Weights of a small GPT-style language model, trained from scratch on English Wikipedia.
Architecture: RMSNorm before each block, rotary positions, untied embeddings, local attention windows, value embeddings, hashed n-gram embeddings, learned residual scales, capped logits.
Training: a variant of Adam for these matrices, 120M tokens, 7626 steps.
Each number is 200 + 30 x the weight over its row's rms, rounded and kept within 0 to 999. Layers, rows and columns count from 0. The size before them is the row's rms in percent of the matrix's.

# o: layer 5 attention output (transposed), 128x128, rms 0.175, rows 118-127, columns 0-127
# v: layer 5 attention value, 128x128, rms 0.165, rows 119-127, columns 0-127
# gate: layer 5 MLP gate, 320x128, rms 0.164, rows 0-1, columns 0-127
# up: layer 5 MLP up, 320x128, rms 0.171, rows 0-1, columns 0-127
# down: layer 5 MLP down (transposed), 320x128, rms 0.166, rows 0-1, columns 0-127
o118,090,202,207,243,195,193,240,166,180,202,187,131,206,207,206,205,167,215,187,172,201,208,177,225,165,264,214,184,182,201,165,163,157,255,209,187,173,208,214,240,229,209,197,195,217,201,166,136,177,218,269,200,229,234,194,188,168,185,188,169,231,151,184,210,194,260,193,211,230,227,222,169,195,190,190,195,127,206,217,209,266,232,180,178,208,171,145,227,176,195,229,200,220,189,201,186,182,161,230,270,170,265,122,223,232,203,219,189,242,189,243,200,195,218,198,168,178,208,195,233,156,148,164,165,183,189,233,196,252
v119,115,208,214,179,198,202,192,197,251,160,220,191,204,179,197,161,166,172,200,219,95,243,200,241,188,199,244,185,160,305,179,214,231,190,185,227,241,239,231,207,219,212,182,158,249,194,201,225,191,180,231,200,181,234,175,178,182,237,210,216,197,177,151,196,154,213,210,180,183,222,222,170,198,195,236,186,163,236,268,210,208,196,207,205,177,275,179,180,194,242,204,209,168,272,199,170,195,221,184,212,199,212,195,174,200,142,219,211,193,245,206,200,169,196,162,227,133,207,228,229,150,179,176,207,215,157,232,205,172
o119,086,186,224,141,226,241,207,213,172,174,192,191,171,230,223,186,179,248,197,227,187,196,220,216,186,224,192,223,186,189,153,222,202,180,193,248,193,232,182,207,121,225,225,205,184,226,212,177,166,138,197,225,272,209,115,242,146,200,199,201,159,165,206,208,208,194,262,161,244,205,211,209,190,173,194,196,194,197,150,238,210,192,203,196,191,152,253,164,166,184,164,252,222,209,167,213,179,209,236,201,217,157,201,197,206,176,224,169,178,158,191,192,204,225,183,134,272,190,209,191,235,253,211,161,221,260,222,200,174
v120,111,176,179,202,209,196,272,213,213,200,200,201,210,206,197,179,205,191,249,192,208,232,235,244,192,245,202,238,210,197,159,179,207,229,222,239,204,226,208,202,198,137,229,207,193,107,180,193,225,184,261,201,204,206,192,145,180,213,190,214,215,161,179,205,173,237,209,196,172,213,200,150,188,231,207,90,161,159,162,199,224,168,166,215,224,216,180,193,204,204,111,201,192,230,164,173,191,208,221,196,219,276,201,196,182,231,201,206,203,201,196,169,165,200,243,179,218,215,163,212,169,163,133,243,221,190,253,213,231
o120,091,159,139,149,174,124,236,224,279,227,201,192,213,252,206,227,194,205,209,191,212,181,183,221,248,217,174,212,237,195,195,236,190,212,173,174,193,205,224,142,204,211,153,184,204,212,172,218,211,203,176,153,243,236,168,224,190,256,195,188,194,147,151,170,191,159,198,218,191,234,200,180,159,202,217,266,215,155,174,182,251,220,244,250,244,205,222,156,149,241,242,217,200,206,196,216,210,184,189,216,218,214,182,232,249,176,186,214,204,161,221,217,222,196,210,228,193,273,224,187,208,211,248,166,204,178,189,211,160
v121,106,196,176,202,199,189,259,231,245,155,194,229,255,208,246,194,215,255,176,189,185,216,179,184,173,246,216,231,260,162,154,212,181,179,197,182,170,182,201,225,221,145,253,213,175,136,168,169,218,177,214,146,186,177,189,154,214,166,194,198,253,180,157,213,155,246,182,235,158,216,197,140,185,139,173,185,215,170,203,159,223,170,191,228,153,188,163,194,184,162,201,226,195,195,192,196,123,191,240,180,186,221,201,158,180,237,168,208,222,184,198,205,242,179,204,197,138,182,182,203,196,220,157,241,197,179,192,229,203
o121,090,181,161,151,221,178,185,175,167,193,223,190,158,170,170,209,151,247,214,163,200,216,196,195,237,168,206,157,247,197,213,187,196,203,240,191,221,228,141,225,220,183,265,174,176,133,147,230,210,190,197,234,116,233,196,204,170,167,199,201,220,195,167,203,211,204,200,203,212,214,176,170,193,228,241,210,262,225,228,170,245,210,241,187,198,140,187,170,217,180,233,235,195,172,199,155,229,222,177,154,166,185,188,176,229,212,228,174,225,220,203,184,169,218,186,229,214,265,193,168,243,238,272,224,184,210,197,260,190
v122,111,205,232,208,198,235,158,230,161,210,180,237,187,220,165,166,156,198,196,208,217,213,187,267,214,173,184,159,199,234,260,200,282,172,209,208,219,214,191,210,211,194,166,188,214,187,251,210,200,204,245,201,227,150,230,151,213,192,207,170,187,177,155,208,223,217,111,208,180,198,198,278,210,217,202,229,250,228,167,234,201,161,191,200,196,219,177,238,201,218,287,178,229,251,182,219,246,252,189,247,153,229,205,233,212,219,186,219,176,167,195,216,202,188,198,194,205,152,185,235,214,221,223,183,170,244,188,250,207
o122,089,157,201,169,198,184,220,216,176,203,126,182,245,217,144,158,167,227,223,181,159,191,189,197,242,230,158,214,168,123,217,190,234,212,186,204,208,184,177,234,213,210,214,196,183,211,210,218,188,190,182,194,208,271,241,227,210,240,217,232,204,153,185,203,209,263,190,151,159,235,244,156,184,224,168,180,171,234,208,150,221,232,150,196,213,248,196,179,216,180,125,205,154,211,217,178,206,202,195,218,174,161,211,243,154,205,168,165,140,194,157,223,206,171,223,195,211,145,199,198,204,177,185,179,200,189,265,169,221
v123,108,207,206,238,200,200,190,189,120,183,227,195,201,164,141,216,214,207,192,192,165,165,188,221,133,200,221,209,214,158,110,189,249,226,167,200,219,208,212,219,265,201,228,216,204,260,187,204,132,204,230,185,206,185,207,202,173,199,215,215,197,252,219,197,178,220,232,262,226,208,150,132,179,213,184,164,169,234,220,192,221,152,177,182,237,175,145,229,183,198,148,237,218,171,187,220,180,160,158,181,236,139,214,198,208,220,194,194,242,219,253,216,226,229,214,185,211,186,203,190,198,218,159,177,221,176,210,235,238
o123,091,230,204,187,194,184,213,181,235,166,215,193,193,225,178,237,206,269,180,226,183,232,198,187,185,179,211,188,217,160,220,160,223,207,237,202,145,181,195,204,227,193,172,205,228,189,260,212,222,213,188,242,215,178,175,175,199,195,201,194,159,180,181,188,257,197,208,183,196,186,223,160,216,198,159,188,194,181,226,227,192,173,146,151,216,122,248,143,238,190,214,168,171,248,192,189,200,238,195,133,261,266,263,278,193,202,217,210,167,160,215,167,184,206,221,225,213,261,221,220,172,257,256,230,184,189,189,193,205
v124,098,168,200,166,190,233,243,251,186,174,209,247,233,211,190,220,202,236,211,189,225,143,240,203,217,209,213,206,231,146,199,160,293,223,186,206,185,174,179,194,205,208,201,254,169,229,160,214,228,203,220,226,236,229,198,233,205,197,211,208,191,156,189,169,215,218,183,219,245,204,208,188,182,206,166,178,193,200,103,163,251,171,148,181,214,181,185,180,193,129,173,224,238,154,216,181,200,151,241,201,167,208,188,234,226,231,212,184,174,169,223,206,249,200,272,174,214,201,166,177,237,245,171,190,192,185,232,206,152
o124,088,211,181,218,204,180,191,192,219,107,188,160,250,217,217,215,228,225,200,199,185,216,210,188,243,187,199,198,209,250,128,190,166,194,185,242,174,105,235,198,231,175,188,203,202,206,176,164,135,218,232,178,178,208,286,194,243,247,180,180,194,200,154,171,201,209,175,210,234,175,240,189,211,218,224,205,215,167,215,144,177,231,212,220,208,158,192,198,180,220,198,223,172,226,197,220,220,251,159,188,222,171,205,194,164,153,261,200,162,247,214,170,199,191,151,209,252,223,186,187,225,162,206,235,224,225,186,214,241
v125,103,195,193,159,192,183,186,221,177,191,187,204,262,187,151,160,211,228,226,187,274,195,241,162,230,238,213,207,210,182,201,218,260,217,175,166,211,132,184,201,202,226,159,204,203,225,149,180,229,207,249,241,199,188,236,94,213,190,204,177,287,200,181,256,178,220,228,186,182,158,189,244,181,176,245,269,219,183,166,188,213,218,209,201,209,177,159,200,219,172,209,227,208,198,236,178,188,155,186,186,157,232,180,151,178,203,206,164,233,198,212,199,195,196,249,178,157,205,179,211,225,200,223,211,182,215,211,250,192
o125,089,169,221,232,194,152,190,200,172,140,243,225,180,204,216,269,194,188,164,223,205,196,170,133,168,185,239,218,167,173,219,206,194,188,186,253,245,235,236,231,161,193,185,181,176,173,212,184,215,238,247,201,208,234,212,195,164,191,197,157,201,207,198,201,252,212,237,206,180,240,218,188,184,171,165,191,147,204,221,189,220,170,135,223,164,230,171,209,195,231,231,208,187,138,210,228,241,159,170,144,196,200,171,208,253,174,302,169,202,206,182,188,177,160,247,200,194,178,198,173,236,174,232,210,182,217,238,222,166
v126,099,206,197,281,174,203,236,166,149,217,172,194,183,237,191,177,214,190,228,209,163,164,228,160,205,249,169,248,161,194,200,191,197,257,181,195,204,160,166,199,195,148,222,166,182,175,179,148,226,222,221,134,205,190,201,266,232,200,221,175,217,205,193,182,261,234,209,221,193,147,134,194,281,170,235,221,245,218,171,196,225,195,155,164,163,241,246,182,133,227,198,219,172,201,166,219,154,227,206,220,223,193,207,173,200,197,182,195,184,218,204,163,205,219,218,203,216,224,183,184,273,199,206,173,199,216,207,191,190
o126,090,172,178,229,204,200,198,259,267,132,211,173,211,174,161,217,202,200,164,218,252,178,177,218,196,212,272,147,196,204,185,172,178,166,187,174,221,227,177,192,225,214,235,232,187,198,202,162,207,172,257,216,193,157,214,186,215,153,193,186,215,148,200,195,185,185,210,163,183,137,227,199,152,213,263,226,214,194,207,179,170,194,204,235,170,201,122,159,239,231,216,174,212,217,241,213,220,203,168,217,242,188,199,169,211,162,138,178,170,162,239,206,262,172,226,167,168,178,251,206,207,214,178,245,201,231,206,219,226
v127,102,224,267,192,191,184,194,203,170,205,186,230,163,224,180,159,166,237,214,180,188,200,216,180,268,215,245,202,172,222,230,179,182,168,177,228,166,176,202,198,167,190,172,216,226,246,162,221,219,209,197,224,201,192,229,152,159,177,205,169,168,118,200,212,237,191,181,163,259,143,177,223,203,240,223,250,189,221,182,227,208,221,204,172,217,199,209,260,194,196,217,252,263,201,226,173,237,187,213,199,189,194,206,192,209,206,214,188,188,190,189,175,167,101,212,187,253,217,180,197,269,187,236,242,165,259,178,200,161
o127,086,181,205,249,156,196,184,159,176,144,172,159,237,156,230,225,225,206,246,219,242,233,197,218,171,191,181,228,221,212,189,168,248,192,196,161,234,217,209,239,189,298,232,216,207,196,179,193,234,208,189,162,218,262,210,218,231,154,178,242,153,237,232,223,227,242,221,220,198,138,152,175,168,235,189,200,162,258,213,197,227,229,189,222,208,197,176,160,159,200,173,223,208,239,182,169,193,186,167,182,219,180,172,244,243,179,196,213,203,203,146,240,199,223,239,224,189,205,197,167,180,182,200,138,225,237,196,227,189
gate0,099,227,258,167,235,214,186,217,263,167,209,230,238,206,208,224,229,194,210,223,187,187,190,189,138,212,191,178,201,163,213,260,173,205,203,196,176,169,204,258,184,226,166,218,176,188,166,177,242,247,209,227,256,205,226,202,149,187,219,202,165,233,219,98,182,206,245,197,240,223,234,162,154,204,262,198,183,198,124,227,246,168,197,184,233,180,211,233,206,182,207,196,200,221,204,173,250,212,203,212,214,187,186,186,217,194,247,207,181,186,213,175,186,229,184,214,182,163,117,178,214,173,171,230,143,186,192,206,170
up0,097,221,251,211,142,212,218,222,202,175,191,180,185,180,240,255,143,207,227,164,215,147,209,158,165,219,218,169,166,187,211,201,151,207,199,209,186,176,200,175,198,200,202,207,303,209,196,213,177,139,174,176,169,252,230,163,166,193,227,184,182,193,220,221,228,240,173,194,267,206,208,212,209,219,155,150,226,185,205,183,136,235,195,217,174,229,196,175,189,237,179,196,194,170,190,228,202,225,159,175,201,204,216,173,193,229,182,220,200,254,194,244,176,189,269,204,239,240,250,184,241,198,236,214,157,186,210,229,259
down0,099,237,219,224,189,240,181,209,224,196,212,197,204,207,241,275,189,219,216,175,281,221,182,162,225,181,180,190,177,185,244,220,173,190,197,193,208,228,164,221,218,169,230,196,196,210,206,261,198,171,193,160,267,187,225,175,200,124,201,219,191,181,192,184,205,202,167,255,189,254,151,209,235,252,180,228,137,216,158,238,214,215,222,216,216,206,207,211,159,181,142,164,148,201,166,192,176,235,211,241,154,208,189,175,195,209,237,267,183,201,206,203,230,221,179,153,187,167,163,181,172,254,200,203,204,130,198,212,192
gate1,101,157,220,182,156,150,181,243,223,200,169,206,183,168,197,177,229,189,211,168,251,208,196,222,185,167,196,260,186,198,179,152,222,199,224,226,235,208,191,233,192,236,159,194,158,183,141,189,187,227,202,231,224,134,201,236,241,147,200,196,221,164,181,207,218,193,233,207,204,161,186,203,180,225,122,198,201,179,143,186,249,176,175,197,198,180,219,178,214,166,128,179,214,214,150,158,209,199,179,210,232,191,206,247,155,169,158,181,182,233,175,212,158,121,176,190,191,217,187,178,226,189,187,242,147,251,212,206,241
up1,100,209,226,239,262,242,215,197,222,203,178,178,199,227,215,197,160,230,237,184,181,213,183,163,183,244,197,217,220,262,147,202,142,191,245,212,228,219,244,204,209,154,223,253,254,180,170,209,180,173,183,150,221,189,207,213,225,230,200,225,146,274,208,233,187,181,205,199,175,257,227,194,217,179,268,200,174,151,205,210,190,207,218,136,196,193,214,218,187,194,241,254,189,230,197,221,230,198,168,296,214,239,198,210,215,184,189,192,208,196,162,184,177,231,212,241,238,245,167,195,186,183,227,184,195,223,173,182,153
down1,100,227,216,211,231,219,206,191,218,204,189,173,254,178,170,184,261,146,203,154,266,188,172,191,198,215,226,157,199,273,199,166,196,111,185,215,185,165,174,213,174,189,194,149,181,218,217,195,260,188,207,190,210,154,185,190,228,147,203,165,169,196,136,180,191,230,164,227,166,189,254,205,217,205,189,211,177,154,199,285,180,179,131,190,230,214,235,203,182,174,214,204,227,237,191,164,220,195,213,182,206,191,238,237,161,249,194,191,204,181,216,177,215,207,156,226,228,207,198,213,214,162,179,202,238,139,235,195,196